{
  "n_layer": 16,
  "d_model": 512,
  "n_head": 4,
  "n_kv_head": 4,
  "head_dim": 128,
  "d_mlp": 2048,
  "vocab_size": 39924,
  "activation": "tanh_gelu",
  "norm": "layernorm",
  "norm_place": "pre",
  "norm_eps": 1e-06,
  "positions": "learned",
  "qk_norm": false,
  "attn_scale": 0.0884,
  "bias": "all",
  "tie_embeddings": false,
  "parallel_block": false,
  "extras": ["capped logits"],
  "init": "normal",
  "init_std_qkv": 0.0277,
  "init_std_o": 0.00489,
  "init_std_up": 0.0277,
  "init_std_down": 0.00245,
  "optimizer": "muon_variant",
  "lr": 0.00153,
  "lr_mult_o": 2.0,
  "lr_mult_down": 1.5,
  "beta1": 0.9,
  "lr_head": 0.00329,
  "grad_clip": 1.0,
  "warmup_steps": 200,
  "schedule": "wsd",
  "decay_fraction": 0.716,
  "decay_shape": "linear",
  "final_lr_fraction": 0.0,
  "batch_tokens": [65536, 131072, 262144],
  "seq_len": 1024,
  "doc_mask": true,
  "train_tokens": 609600000,
  "steps": 3987,
  "dataset": "wikipedia_en"
}
Each number is 50 + 15 x the weight over its row's rms, rounded and kept within 0 to 99. Layers, rows and columns count from 0. The size before them is the row's rms in percent of the matrix's.

# up: layer 9 MLP up, 2048x512, rms 0.0767, rows 335-361, columns 0-127
# down: layer 9 MLP down (transposed), 2048x512, rms 0.115, rows 335-361, columns 0-127
up335 094:70 52 22 73 54 17 50 58 48 43 31 49 34 33 31 33 30 50 54 95 54 24 52 25 81 54 92 47 42 60 55 70 35 65 43 31 55 50 49 81 42 47 79 52 31 36 51 41 57 60 29 59 45 52 26 55 44 67 56 69 41 35 25 72 58 53 68 21 41 71 59 87 31 48 52 91 39 30 46 40 58 80 55 62 33 63 46 43 47 38 67 57 71 46 56 32 46 31 44 44 60 49 50 59 45 37 62 77 42 64 55 48 55 28 53 46 55 69 41 48 66 25 41 17 27 57 56 56
down335 092:60 27 56 54 20 70 46 79 41 53 36 42 43 45 32 45 36 59 91 79 25 43 68 73 72 27 45 32 38 51 51 66 54 45 52 40 39 56 57 60 49 70 49 59 23 50 37 20 63 56 44 50 60 49 25 56 30 64 65 79 34 47 40 51 39 56 46 74 35 64 54 68 34 22 79 61 50 52 72 46 71 54 56 27 65 45 38 32 81 56 74 38 31 57 47 45 48 47 51 17 38 62 63 41 21 43 55 30 54 56 48 82 54 60 17 49 36 34 42 53 70 52 62 51 42 46 55 45
up336 100:42 43 66 40 71 31 75 78 60 41 48 50 44 46 58 29 26 73 44 63 27 39 69 69 54 56 37 33 55 42 50 54 56 19 59 58 55 46 42 39 48 65 26 55 30 55 26 30 56 62 52 48 54 29 48 44 76 55 55 41 50 62 56 76 59 42 53 69 47 40 36 23 39 42 66 26 70 39 65 43 44 39 54 53 50 89 40 73 58 47 58 51 51 18 62 68 31 34 60 45 79 47 77 73 56 59 47 42 35 44 57 45 62 15 55 71 42 22 39 66 57 51 38 67 62 74 77 51
down336 098:57 18 61 41 40 28 59 64 88 24 62 67 69 32 36 35 51 54 62 12 71 30 50 36 63 45 70 38 41 41 52 46 60 68 16 37 44 47 41 69 65 44 56 44 58 56 34 52 60 52 37 58 55 35 63 46 54 44 84 71 31 32 59 49 53 44 44 43 35 37 46 56 58 61 78 39 75 59 52 49 64 62 30 37 37 78 24 62 60 66 25 54 77 31 69 55 39 29 36 47 49 39 34 58 39 44 54 40 31 41 61 38 45 46 55 77 58 76 26 25 59 24 37 49 51 49 48 29
up337 102:30 50 50 52 44 43 42 50 35 72 57 38 39 81 52 44 46 64 54 84 44 81 46 43 52 61 66 41 49 45 50 74 60 53 46 40 45 52 41 40 57 43 62 32 60 57 40 44 41 24 84 49 66 62 59 61 60 38 59 28 56 46 36 50 53 64 30 41 49 37 33 39 30 30 55 52 56 31 62 65 48 49 54 83 65 55 41 75 31 51 58 78 39 47 32 52 60 51 45 58 35 44 55 52 72 40 36 36 51 58 51 72 51 20 53 87 74 50 60 40 33 47 56 52 44 56 48 58
down337 097:36 83 56 39 32 33 46 45 35 53 51 49 22 42 42 40 45 62 38 55 62 68 39 36 42 60 68 60 31 60 43 36 54 69 72 63 52 38 42 68 71 57 63 68 49 60 45 69 60 29 70 62 82 28 40 01 63 17 46 46 49 55 65 71 48 68 31 30 27 48 49 29 34 40 81 71 37 27 59 41 48 44 47 42 47 69 54 73 40 32 50 57 39 55 50 37 35 34 69 23 62 63 40 47 41 07 59 24 66 22 82 54 61 38 65 51 71 54 51 00 37 38 73 45 40 75 22 65
up338 110:66 69 70 40 38 43 48 50 55 50 55 76 48 42 20 38 20 42 72 32 36 48 42 60 52 58 35 70 39 45 34 64 71 52 58 25 41 74 68 71 47 51 50 52 38 51 35 82 76 42 44 71 58 35 40 39 44 23 42 66 28 60 66 33 44 43 45 41 66 26 65 91 55 45 34 34 59 45 49 41 43 55 51 55 36 23 53 64 62 53 40 72 55 69 52 37 41 60 42 55 36 49 45 63 44 69 15 48 52 77 32 77 45 51 34 31 44 27 27 42 37 65 78 61 53 65 42 41
down338 112:46 55 56 43 45 50 41 38 57 66 60 96 55 54 55 14 58 53 48 70 49 55 37 32 63 80 45 74 34 36 45 44 33 50 33 63 45 91 69 58 51 60 39 50 19 40 30 59 39 61 45 42 46 80 56 40 56 40 50 51 63 26 64 50 51 21 45 34 27 32 44 71 56 29 89 45 52 36 36 49 54 46 62 39 64 36 48 65 43 60 69 91 42 70 38 27 29 76 79 54 61 29 46 70 63 75 40 68 39 68 40 52 46 67 87 32 35 46 18 63 49 48 53 65 26 48 62 43
up339 103:41 32 47 24 36 40 59 65 31 09 39 68 73 69 62 74 61 43 46 50 54 59 40 41 49 49 53 70 65 67 72 55 31 52 47 37 77 49 68 32 60 59 52 37 45 67 47 60 37 37 78 48 38 52 55 63 41 52 46 68 51 49 65 25 49 49 09 54 41 55 10 29 67 53 50 31 47 40 70 47 59 31 36 74 59 57 49 58 51 59 39 64 68 57 57 54 31 57 21 37 60 27 50 35 50 59 68 58 40 47 67 29 66 49 30 56 61 24 48 54 42 67 77 25 58 47 63 38
down339 099:33 66 57 28 91 15 47 60 45 46 34 41 72 38 37 29 50 36 81 42 33 46 57 86 63 47 66 54 48 62 77 38 46 58 48 63 60 57 48 65 55 35 10 36 41 61 23 47 51 37 73 59 28 61 37 35 19 45 66 44 47 61 34 54 78 53 12 43 44 33 36 50 63 65 63 43 81 76 56 29 64 47 48 63 48 34 73 25 73 43 29 22 60 69 50 74 50 59 58 42 59 28 39 38 42 52 61 26 37 50 43 30 41 38 47 76 26 45 75 72 59 53 77 61 45 42 61 38
up340 094:50 61 64 43 53 61 60 79 34 39 36 41 78 62 56 51 47 49 73 43 74 29 49 54 60 31 53 47 44 34 39 45 67 43 05 59 70 31 42 30 55 82 72 44 31 46 44 63 79 34 40 62 58 16 42 53 26 57 71 47 40 49 71 41 70 59 42 60 24 51 54 63 50 48 47 46 51 57 90 60 41 64 41 76 62 61 54 55 39 73 32 51 41 25 40 45 69 63 44 40 59 35 61 40 69 30 49 51 39 51 48 83 18 39 39 46 62 44 51 49 49 37 57 47 39 39 34 53
down340 103:42 58 61 56 40 34 59 49 50 41 57 23 70 44 50 53 61 38 42 71 73 31 58 22 52 56 39 65 32 49 65 54 26 61 48 58 48 38 49 43 41 40 40 44 55 65 42 39 50 61 52 43 23 31 61 55 29 31 62 47 43 67 57 76 62 34 60 45 56 57 47 26 81 32 89 62 33 48 43 49 75 61 48 41 42 58 62 55 34 63 37 42 44 54 27 56 51 69 41 30 72 52 66 34 78 52 36 45 41 48 64 57 74 17 53 53 33 40 49 31 32 65 61 60 51 81 24 74
up341 102:36 43 58 21 54 37 47 52 38 51 54 37 46 35 75 55 53 52 33 38 54 58 47 45 16 62 39 41 47 44 60 79 42 44 41 52 50 76 38 57 73 61 55 43 53 60 61 56 72 59 49 65 51 35 37 48 43 61 35 53 34 51 90 45 55 59 57 41 28 63 76 36 48 59 78 70 56 30 49 53 41 23 35 52 57 49 76 29 38 41 36 60 42 83 64 68 70 41 40 39 50 35 33 33 55 39 54 68 53 20 36 66 45 54 18 46 45 55 50 40 51 66 60 58 58 19 60 26
down341 097:37 45 33 38 20 37 59 49 54 35 48 37 63 50 76 57 67 45 37 15 68 82 69 37 43 70 52 41 62 48 66 32 28 64 22 40 42 29 77 56 25 40 53 36 65 51 76 65 52 45 51 49 73 77 29 49 68 60 67 52 29 37 59 41 42 27 44 51 37 67 54 12 47 66 70 55 45 30 30 53 37 54 57 41 30 54 44 56 50 62 79 56 41 27 47 35 77 60 68 43 89 48 41 66 67 32 69 44 43 35 35 69 36 88 69 50 62 54 05 51 42 70 70 60 46 46 38 26
up342 104:46 42 30 53 40 49 35 42 85 56 50 31 15 36 37 39 50 51 68 40 62 55 27 42 70 23 45 34 39 37 44 39 66 58 63 56 51 54 48 48 12 56 44 54 58 46 42 46 59 54 53 37 36 58 25 36 47 63 25 54 54 38 82 53 72 43 52 73 71 33 18 66 64 81 62 45 43 56 72 64 57 59 38 48 80 42 27 45 39 65 58 65 48 42 54 36 71 40 65 28 60 40 59 61 56 48 52 43 44 31 72 57 78 82 66 68 37 43 48 84 47 32 55 72 26 59 33 67
down342 103:48 48 52 36 36 53 41 20 58 31 15 61 42 61 64 56 16 38 52 40 77 55 35 63 33 56 47 68 49 65 18 39 70 56 46 56 41 66 55 58 62 34 60 40 45 40 45 52 50 30 84 62 58 36 53 47 26 52 48 37 59 67 64 64 50 47 40 45 59 30 57 43 51 40 53 47 77 45 64 81 48 52 48 62 53 36 39 36 41 71 52 92 57 61 54 45 37 61 70 36 34 26 61 50 32 37 37 50 74 82 66 53 74 58 49 26 79 60 44 55 65 43 51 51 54 52 45 53
up343 093:71 49 58 11 42 52 49 38 64 39 78 48 42 41 46 65 51 56 59 35 52 64 67 14 13 42 62 30 43 33 71 61 32 51 65 64 44 35 52 60 52 50 64 51 56 47 30 87 61 58 45 35 48 44 50 40 52 47 70 54 43 60 56 75 54 44 39 54 53 66 54 50 44 40 56 43 61 66 74 52 53 15 65 52 56 24 63 66 49 63 48 27 51 50 59 50 45 56 30 38 56 37 67 46 64 49 41 31 41 47 16 49 35 34 49 53 69 29 31 55 33 38 51 52 44 36 57 67
down343 093:31 86 51 60 43 78 41 65 64 81 58 71 45 38 60 51 40 63 37 85 79 55 32 61 20 36 68 74 31 54 50 91 50 51 66 51 51 66 41 41 25 40 35 45 50 27 81 47 65 36 53 12 58 53 36 32 44 63 52 35 26 22 55 33 57 70 56 47 43 41 19 40 58 45 59 61 39 47 41 57 40 83 77 56 62 69 81 82 35 18 60 41 44 27 56 58 30 46 26 49 61 39 58 60 51 48 39 54 37 35 73 60 58 39 86 53 26 72 62 58 27 77 33 56 51 56 52 49
up344 092:28 55 44 69 39 60 67 55 52 66 47 31 35 56 48 65 47 26 34 36 39 41 56 55 68 76 62 62 53 58 65 33 79 56 57 59 60 63 59 47 49 66 47 47 65 69 41 63 56 53 33 51 34 58 76 45 49 51 63 43 45 42 51 34 73 51 40 51 56 46 41 71 58 35 44 66 51 53 77 87 65 42 51 53 39 45 46 33 50 72 61 45 37 44 38 46 46 06 46 80 57 63 20 59 33 32 38 52 47 60 46 64 47 62 31 67 52 50 54 78 60 54 30 54 40 49 57 42
down344 080:43 11 36 39 36 31 79 40 51 46 15 40 42 46 48 56 50 59 64 74 19 59 29 48 58 50 47 53 27 59 58 33 49 46 61 36 66 40 63 54 50 86 53 74 23 45 52 27 62 42 45 45 28 34 42 28 52 79 35 51 53 49 49 54 39 42 52 49 42 47 42 37 81 42 51 55 41 68 29 21 28 50 40 46 33 22 41 52 52 35 44 68 42 52 45 58 64 75 48 58 35 47 43 72 67 76 76 48 53 68 15 69 32 46 30 61 59 63 30 66 75 62 57 45 41 38 28 84
up345 109:41 39 58 61 61 50 58 51 55 72 40 39 56 76 53 22 25 57 64 27 47 35 64 72 73 41 28 59 62 62 37 54 72 55 44 65 43 46 59 57 71 54 63 55 73 37 53 62 33 59 38 47 78 54 44 52 36 49 69 55 44 51 56 56 69 55 37 70 69 41 41 74 26 36 39 44 38 56 89 30 69 51 27 27 58 54 44 49 32 76 37 39 59 30 46 64 34 37 53 51 79 55 56 42 28 56 19 24 24 43 58 15 46 47 45 99 21 42 42 61 62 35 44 73 40 58 55 57
down345 109:64 74 64 57 58 56 36 48 59 48 45 70 26 42 37 80 74 64 48 64 57 42 28 64 54 76 64 46 58 79 51 19 57 40 49 36 55 54 58 64 50 33 40 34 48 28 21 49 52 67 53 60 28 59 45 37 48 37 39 53 38 38 43 46 71 34 69 72 46 39 43 59 48 82 34 31 45 43 59 31 50 39 41 57 52 65 69 62 32 27 48 28 33 51 41 69 46 44 60 62 53 48 69 78 58 78 48 18 37 51 47 41 67 41 63 46 37 51 63 33 52 67 62 83 47 71 48 57
up346 109:48 43 31 14 52 56 69 71 52 38 27 54 59 65 39 54 45 55 49 69 12 49 52 46 58 60 52 55 53 39 22 35 77 64 53 41 44 26 64 33 65 35 47 56 54 21 40 54 42 66 71 43 46 63 15 65 42 37 36 68 44 86 67 47 58 56 59 53 49 49 49 36 88 59 48 41 61 51 62 36 85 47 48 48 41 49 34 40 49 42 49 46 56 40 41 61 74 63 41 32 37 16 74 37 54 43 75 39 65 48 44 77 44 48 35 74 74 57 77 55 31 74 66 28 46 48 73 60
down346 117:40 42 40 47 34 42 70 65 40 34 55 74 36 40 70 33 47 62 49 50 53 32 49 58 76 34 46 57 58 52 43 46 49 39 58 45 18 62 57 50 63 13 74 53 22 45 59 70 55 33 58 44 53 49 48 56 28 30 57 52 47 47 56 58 31 42 56 65 62 37 50 22 41 33 62 26 57 63 39 43 65 55 69 69 62 25 37 50 72 70 56 44 57 50 43 47 49 18 64 54 61 49 75 54 45 48 58 61 58 70 25 64 18 68 44 53 45 60 50 45 05 55 48 41 27 53 54 73
up347 086:57 57 60 36 25 74 24 67 13 71 39 31 45 87 61 35 56 47 42 78 49 77 13 40 63 49 56 54 51 42 42 48 48 55 85 58 40 31 60 57 31 74 56 55 38 53 41 45 59 54 61 60 28 52 25 77 32 44 34 47 37 54 51 81 82 34 61 74 56 64 73 31 79 48 68 49 49 70 58 41 61 27 57 44 50 38 60 59 37 56 32 48 39 54 67 47 39 58 65 72 65 64 65 61 60 41 50 52 45 41 18 73 37 29 42 58 43 96 41 37 73 41 37 49 82 31 42 42
down347 090:55 51 43 53 23 62 37 37 57 35 65 36 37 25 37 58 41 54 55 37 47 44 50 59 44 52 69 50 56 74 54 75 45 59 43 33 59 41 36 55 46 23 52 36 48 34 52 45 54 43 40 41 67 49 53 27 46 43 42 73 31 50 65 55 52 58 71 56 22 47 72 70 63 61 47 52 44 34 34 33 47 72 39 49 22 43 54 66 65 61 84 30 46 37 43 65 58 44 55 11 59 43 54 54 22 46 51 34 61 55 55 38 46 58 55 66 64 34 35 58 59 49 64 52 62 71 16 57
up348 104:62 62 43 54 46 54 20 37 72 34 56 58 50 33 23 57 61 31 64 58 15 56 32 34 32 66 47 57 16 43 41 72 60 44 32 38 58 22 22 45 53 51 26 56 62 70 65 52 13 41 48 46 63 64 68 60 46 64 49 40 35 36 34 43 70 59 39 94 43 75 51 54 46 64 57 48 46 20 72 37 21 50 82 35 47 50 69 44 34 39 66 51 53 64 69 47 53 49 59 31 11 57 53 45 46 42 60 32 71 53 73 63 70 40 42 49 39 66 51 57 41 63 49 58 47 62 53 62
down348 105:65 61 44 36 48 56 42 42 46 38 49 36 47 39 18 70 51 73 68 60 30 35 46 40 38 64 58 58 32 56 39 32 50 62 38 49 57 40 51 98 41 74 54 61 65 52 83 75 48 60 47 70 48 35 28 15 48 57 54 38 68 33 40 30 48 46 52 39 33 05 76 32 23 45 64 42 60 41 27 61 55 35 35 38 40 43 62 52 57 66 39 70 43 68 59 53 71 59 62 50 55 39 45 57 32 44 68 31 60 68 48 37 31 41 29 34 70 66 37 35 36 53 47 68 46 42 35 47
up349 109:32 38 22 59 74 48 34 44 44 52 48 46 52 74 49 54 73 59 64 36 34 53 18 47 37 38 29 72 27 51 55 48 58 63 44 53 72 91 46 47 44 43 46 51 72 54 44 52 56 19 38 47 52 36 31 53 45 69 34 38 76 87 47 31 56 48 40 51 39 65 41 39 35 39 43 57 56 70 39 49 61 49 45 54 53 37 27 47 44 34 68 59 40 44 30 28 43 48 55 72 74 49 38 34 51 40 31 66 25 85 52 30 47 51 65 76 29 46 49 42 25 52 46 61 95 54 62 50
down349 105:65 66 52 44 48 34 68 56 18 31 47 54 49 45 43 28 52 58 41 56 67 58 47 58 38 50 51 47 89 74 58 41 65 56 63 41 32 62 75 34 49 44 53 36 46 59 26 45 31 49 99 62 27 51 49 85 63 48 36 40 38 53 50 70 36 41 35 58 36 50 71 37 73 56 47 69 38 31 44 65 41 53 49 82 47 66 51 38 46 47 41 42 57 48 54 65 46 57 47 54 61 45 64 45 28 58 44 45 56 32 50 57 36 64 51 52 40 49 60 70 62 42 45 44 49 71 36 61
up350 107:43 34 63 37 92 67 53 59 46 73 39 41 67 42 46 43 82 67 64 41 52 65 30 37 04 28 42 68 23 17 63 55 58 55 19 53 61 72 39 70 61 53 50 71 52 61 63 13 11 61 30 62 62 40 51 50 67 75 70 42 44 60 30 78 59 51 35 76 59 37 61 51 58 35 67 27 44 52 88 61 25 58 39 51 50 59 30 75 37 71 44 41 54 49 36 23 48 55 57 58 38 50 53 38 31 68 76 56 71 40 71 37 37 50 52 71 29 62 73 73 54 66 70 42 49 43 26 30
down350 112:47 55 44 40 39 15 40 37 42 50 41 30 40 50 46 73 51 32 53 48 43 45 56 57 27 34 43 39 57 75 82 41 35 38 37 46 71 40 42 57 43 57 59 48 18 53 60 26 40 63 43 47 58 74 45 47 39 27 67 58 79 49 50 55 39 31 46 40 65 31 56 40 43 92 59 24 46 41 47 41 53 65 37 44 33 57 67 52 64 55 54 30 45 66 45 47 77 56 50 35 40 39 64 46 47 44 34 51 39 36 60 67 43 39 67 44 58 46 45 64 31 70 37 32 33 43 45 43
up351 100:53 75 47 58 39 53 33 42 34 72 31 38 74 61 51 49 13 70 36 39 42 47 20 60 56 59 56 50 45 77 61 35 61 56 40 57 51 33 54 63 44 61 46 70 54 42 71 80 39 37 71 20 65 48 54 42 61 48 70 69 42 88 44 55 48 80 26 54 43 78 38 61 59 47 55 51 33 51 64 48 62 59 68 74 74 40 33 49 45 32 72 48 57 56 31 47 60 49 46 56 54 44 44 11 58 51 26 52 39 47 70 26 43 49 45 64 62 54 36 55 41 42 53 69 21 42 47 50
down351 097:34 47 60 38 31 50 58 37 54 50 47 43 60 01 25 57 68 58 43 57 05 34 92 32 62 41 78 37 47 42 77 67 32 58 40 65 68 59 48 70 65 48 38 39 69 36 70 62 63 76 51 47 42 51 31 50 36 28 47 30 38 53 57 61 38 66 49 74 42 37 68 73 49 89 77 45 40 38 76 50 67 45 52 54 44 71 41 47 48 51 60 30 72 56 68 19 42 14 65 32 78 22 54 54 63 57 49 61 48 73 85 56 32 62 49 47 53 23 45 63 70 76 38 53 44 47 51 61
up352 094:34 65 70 33 30 47 36 74 53 56 63 49 59 39 55 46 46 72 57 44 58 30 42 51 31 79 25 25 53 62 58 58 62 68 72 62 62 20 50 12 44 54 46 69 71 47 21 51 39 62 40 60 62 33 38 82 16 22 53 62 41 68 51 43 45 45 54 48 19 44 91 63 34 57 41 47 47 78 99 60 54 53 55 63 68 37 49 46 68 56 39 51 55 53 65 41 44 25 86 69 50 52 55 55 48 63 30 25 37 45 75 61 41 74 58 62 45 62 65 39 51 59 38 74 49 15 22 40
down352 098:61 42 48 23 43 22 45 58 53 43 58 40 29 39 46 41 70 58 32 30 31 45 77 61 67 68 48 66 38 64 64 33 47 38 51 53 51 05 55 37 33 43 52 69 28 77 42 38 49 51 67 58 63 48 62 45 64 65 36 51 83 24 50 68 38 81 63 32 16 37 59 37 65 37 53 67 53 42 40 31 52 59 32 42 69 53 65 57 46 73 37 34 60 63 50 32 56 54 68 42 42 65 26 83 36 54 41 57 72 53 48 20 46 37 67 39 46 74 48 56 49 45 44 63 63 22 39 48
up353 096:42 82 48 65 13 83 78 37 43 32 54 57 32 65 59 63 37 38 58 43 36 48 48 40 37 56 61 69 31 50 63 43 43 99 50 55 28 57 48 43 35 51 25 77 55 59 66 79 18 37 56 19 53 47 38 41 67 61 33 41 63 53 45 48 68 26 56 50 18 46 44 34 35 35 83 24 33 35 64 35 49 51 41 45 35 54 45 56 53 44 44 38 33 48 11 57 31 54 47 62 40 72 31 41 38 31 43 39 69 74 33 41 59 43 50 62 55 67 36 61 70 60 45 04 53 61 56 35
down353 097:57 28 36 86 36 64 45 41 42 24 48 55 49 78 50 49 62 32 67 55 30 42 42 44 18 37 52 44 48 37 72 51 64 54 40 41 35 63 61 53 30 56 46 68 51 42 72 48 47 41 53 55 69 50 40 43 24 43 36 43 56 51 32 41 34 62 54 47 41 59 41 69 61 49 50 39 69 47 48 53 53 32 81 34 47 64 37 74 50 34 39 44 75 49 55 42 48 44 57 33 48 58 45 48 63 47 43 37 67 62 62 78 48 57 26 60 61 53 63 49 63 46 53 50 68 28 54 40
up354 087:44 48 33 61 57 58 45 62 51 80 44 53 59 41 53 58 43 69 37 55 54 38 33 55 45 46 50 42 43 49 66 72 54 37 34 58 40 69 59 40 71 50 49 55 77 68 53 18 54 43 37 51 35 34 33 46 60 60 52 61 57 62 53 59 39 51 67 27 50 23 24 82 46 54 74 51 33 22 27 54 40 46 45 57 42 39 71 51 54 45 48 38 52 55 65 44 30 49 49 24 36 53 37 52 49 63 50 37 47 68 65 49 11 41 20 34 56 85 54 60 45 90 59 49 60 92 37 39
down354 088:56 65 58 41 78 62 44 48 27 60 60 43 39 57 64 64 46 48 53 66 58 63 49 45 39 62 34 60 33 36 65 56 71 36 55 51 66 28 37 43 46 29 43 44 75 33 58 46 33 32 42 52 72 67 49 55 29 68 48 36 58 26 62 45 41 62 50 60 55 68 52 36 82 55 48 55 48 55 22 47 22 62 40 70 36 41 69 53 38 58 50 64 46 27 51 37 64 28 53 37 38 70 39 49 44 64 40 49 59 33 30 34 67 52 25 71 37 48 36 59 43 14 63 31 58 29 34 69
up355 111:47 50 47 46 45 20 22 71 25 55 41 26 49 48 62 38 62 46 59 47 68 58 49 38 56 39 44 44 55 59 54 52 54 43 34 06 63 56 60 46 60 52 43 60 82 52 26 42 43 60 68 26 52 50 27 45 62 51 47 41 56 49 69 57 77 55 56 37 35 72 28 53 44 59 17 71 53 49 46 46 43 39 59 61 58 51 65 45 52 36 44 54 64 58 34 23 28 39 37 52 53 61 52 76 44 55 49 57 56 65 60 42 48 44 53 36 66 28 48 58 65 54 75 20 61 51 82 64
down355 108:38 53 65 43 54 61 35 35 32 39 46 22 33 57 12 24 52 51 61 47 78 35 62 52 63 84 48 67 48 49 38 58 40 30 43 49 55 58 72 43 26 51 57 42 66 41 47 76 28 53 46 34 43 66 54 73 35 34 61 32 41 60 53 76 24 46 71 55 32 55 61 30 71 20 52 58 60 29 31 59 39 22 45 50 71 39 51 42 16 33 45 52 57 42 51 48 43 58 50 48 54 30 37 54 44 51 86 50 30 47 81 27 53 42 43 72 65 45 75 38 36 43 72 48 67 75 69 37
up356 099:64 48 62 73 51 42 59 51 14 32 42 26 33 66 29 60 53 48 28 54 41 40 45 82 66 59 58 70 40 62 48 61 57 44 22 59 51 46 23 79 62 55 36 34 55 42 37 67 61 58 80 52 40 71 55 19 28 70 39 39 66 10 52 53 36 43 45 61 56 50 79 44 59 42 40 49 48 63 38 55 55 53 51 63 13 41 44 44 44 48 39 39 36 58 37 32 50 57 62 46 32 44 34 43 54 48 71 37 42 84 48 59 60 51 36 53 59 73 39 45 53 48 40 74 30 54 62 45
down356 105:41 38 54 52 72 40 35 30 48 37 29 68 20 57 56 47 50 47 60 39 73 40 60 19 62 27 60 52 66 48 30 46 66 46 42 58 66 70 44 78 58 53 59 46 65 66 58 33 57 21 70 39 26 78 76 35 40 57 42 46 81 42 72 65 54 73 46 50 58 40 55 47 14 31 57 41 53 48 51 63 53 43 48 10 40 52 22 41 32 54 49 54 46 56 57 72 45 53 44 31 44 67 30 49 64 21 34 38 49 71 45 22 54 75 48 51 57 52 52 61 54 51 54 60 48 67 62 56
up357 098:10 67 45 64 90 81 29 51 62 48 31 51 40 57 53 66 38 45 43 30 50 24 38 41 60 24 36 43 48 27 47 59 47 60 66 51 54 68 58 50 82 61 70 46 52 33 61 76 45 52 31 47 41 63 44 63 24 31 67 73 58 62 61 59 54 61 34 67 38 54 72 50 45 45 53 52 48 40 47 62 70 44 64 81 60 60 50 63 30 22 39 31 58 28 43 40 76 61 73 82 51 29 45 58 71 14 78 56 66 19 35 39 53 41 41 47 39 38 55 68 49 29 67 42 61 75 71 49
down357 100:45 84 51 51 59 49 46 28 49 48 40 64 44 57 43 47 24 48 71 25 68 56 62 46 35 32 58 56 18 43 57 59 61 49 55 29 69 69 04 44 54 57 41 73 53 46 12 58 64 36 50 53 43 49 60 66 49 57 27 54 82 50 56 71 36 13 32 63 20 66 37 43 48 45 52 78 36 54 41 54 49 30 43 65 28 62 65 80 73 59 50 49 60 59 54 55 28 35 37 74 42 59 31 58 59 53 63 40 74 31 36 31 36 47 40 49 47 43 48 66 40 60 42 25 41 50 49 53
up358 102:29 36 73 55 59 26 46 63 47 39 54 62 51 57 45 57 80 37 65 68 23 72 39 76 28 41 42 56 51 47 58 55 52 55 52 65 29 70 51 77 44 57 77 46 57 68 63 19 47 44 34 46 50 56 33 46 43 89 63 66 44 63 37 48 52 44 38 67 71 53 60 75 62 63 63 63 31 32 21 20 79 30 55 47 55 31 64 44 74 54 63 37 61 56 25 54 49 24 55 41 43 49 51 55 53 48 15 53 67 57 52 48 51 51 73 36 40 64 50 56 57 34 58 49 37 62 54 48
down358 102:38 51 64 54 40 39 70 73 50 70 64 25 51 46 58 36 53 61 56 73 37 33 63 43 47 21 78 37 51 39 56 65 47 47 57 65 68 60 61 52 35 41 45 58 69 61 19 43 54 61 81 43 36 30 28 71 30 66 21 65 60 38 34 37 55 64 25 72 62 56 17 55 48 47 33 80 50 63 26 60 52 56 45 51 78 35 38 67 53 29 45 27 21 51 41 58 45 64 51 59 34 46 56 52 72 74 70 44 54 55 18 52 49 49 38 02 86 48 48 79 38 34 52 50 49 58 34 24
up359 100:75 31 56 59 80 42 50 40 37 37 59 78 34 16 41 67 57 30 50 30 65 32 41 54 34 47 34 54 25 43 53 45 40 58 39 36 16 40 70 59 43 46 59 69 66 24 59 50 53 54 24 54 94 55 33 52 47 69 54 61 42 74 55 47 35 55 78 67 51 41 44 62 29 48 29 27 42 39 58 60 49 47 41 57 45 60 45 50 67 70 35 53 40 43 19 44 70 66 44 63 66 71 48 57 48 53 54 51 40 57 38 89 57 57 64 47 66 62 79 56 70 61 61 69 39 60 38 37
down359 096:71 45 56 62 59 63 75 53 46 39 73 64 38 40 73 48 41 42 50 46 49 55 69 35 32 77 31 46 52 38 67 28 66 39 56 33 37 44 37 38 57 34 36 68 33 43 67 68 44 43 78 63 55 27 69 62 53 48 71 37 73 49 40 39 27 27 33 55 63 40 45 54 57 37 51 47 40 56 39 52 78 47 64 14 34 56 59 60 51 60 65 59 65 45 39 56 39 47 57 39 71 39 36 61 66 77 37 59 73 51 49 38 56 46 32 54 65 40 59 20 34 76 63 57 50 66 60 49
up360 096:75 38 63 62 65 64 44 53 38 27 60 33 63 72 58 63 25 53 69 47 26 46 41 64 38 59 48 45 50 41 54 35 52 51 43 43 63 32 40 69 46 46 43 55 79 73 40 57 51 45 28 54 50 46 38 99 45 63 44 40 47 45 59 55 37 28 73 55 37 61 71 73 28 43 44 58 48 30 36 47 13 62 44 45 46 53 58 58 44 67 73 58 48 52 20 51 38 50 39 43 55 65 50 57 64 42 44 36 38 47 75 71 46 44 69 41 37 44 49 54 58 66 61 38 84 68 38 31
down360 100:46 64 50 55 41 40 54 32 66 41 62 50 54 75 47 34 10 61 72 72 19 68 71 57 68 52 42 45 51 39 44 73 45 88 52 39 68 48 44 63 33 16 38 63 43 41 44 59 70 55 45 50 30 49 69 86 33 68 26 51 53 41 37 38 49 34 47 53 68 50 73 46 47 42 45 59 43 41 58 56 38 56 28 48 28 41 52 27 53 62 47 42 27 62 49 56 53 53 36 50 37 74 75 49 31 53 38 57 53 45 52 59 52 79 46 47 30 69 60 70 24 51 70 26 81 41 43 50
up361 088:37 50 34 76 20 52 65 39 35 24 56 33 54 27 52 41 49 39 52 43 68 60 57 43 63 52 65 19 63 44 58 33 56 53 63 32 53 41 83 44 69 50 47 64 75 54 51 67 74 75 58 82 71 53 56 49 45 45 45 40 44 53 60 49 45 85 49 42 57 37 48 46 70 40 45 77 64 49 44 58 63 32 57 62 50 53 39 58 47 52 47 45 28 49 49 45 41 30 34 61 46 47 62 68 26 78 45 39 72 41 62 25 76 46 31 28 22 63 70 58 12 43 57 41 70 61 42 70
down361 090:47 50 29 44 69 46 25 37 63 69 34 47 59 61 54 54 66 47 34 74 63 42 23 37 59 61 56 54 69 53 36 52 57 52 44 58 33 16 48 33 37 76 42 51 47 51 29 29 53 36 40 52 49 46 47 48 28 69 53 41 49 32 42 56 75 45 21 48 37 52 48 48 34 44 18 24 17 46 55 39 31 52 53 77 51 33 64 54 53 42 35 47 63 47 60 58 15 27 60 64 47 55 30 51 63 42 52 52 69 48 41 31 71 35 48 50 79 31 35 31 55 64 20 46 41 59 62 68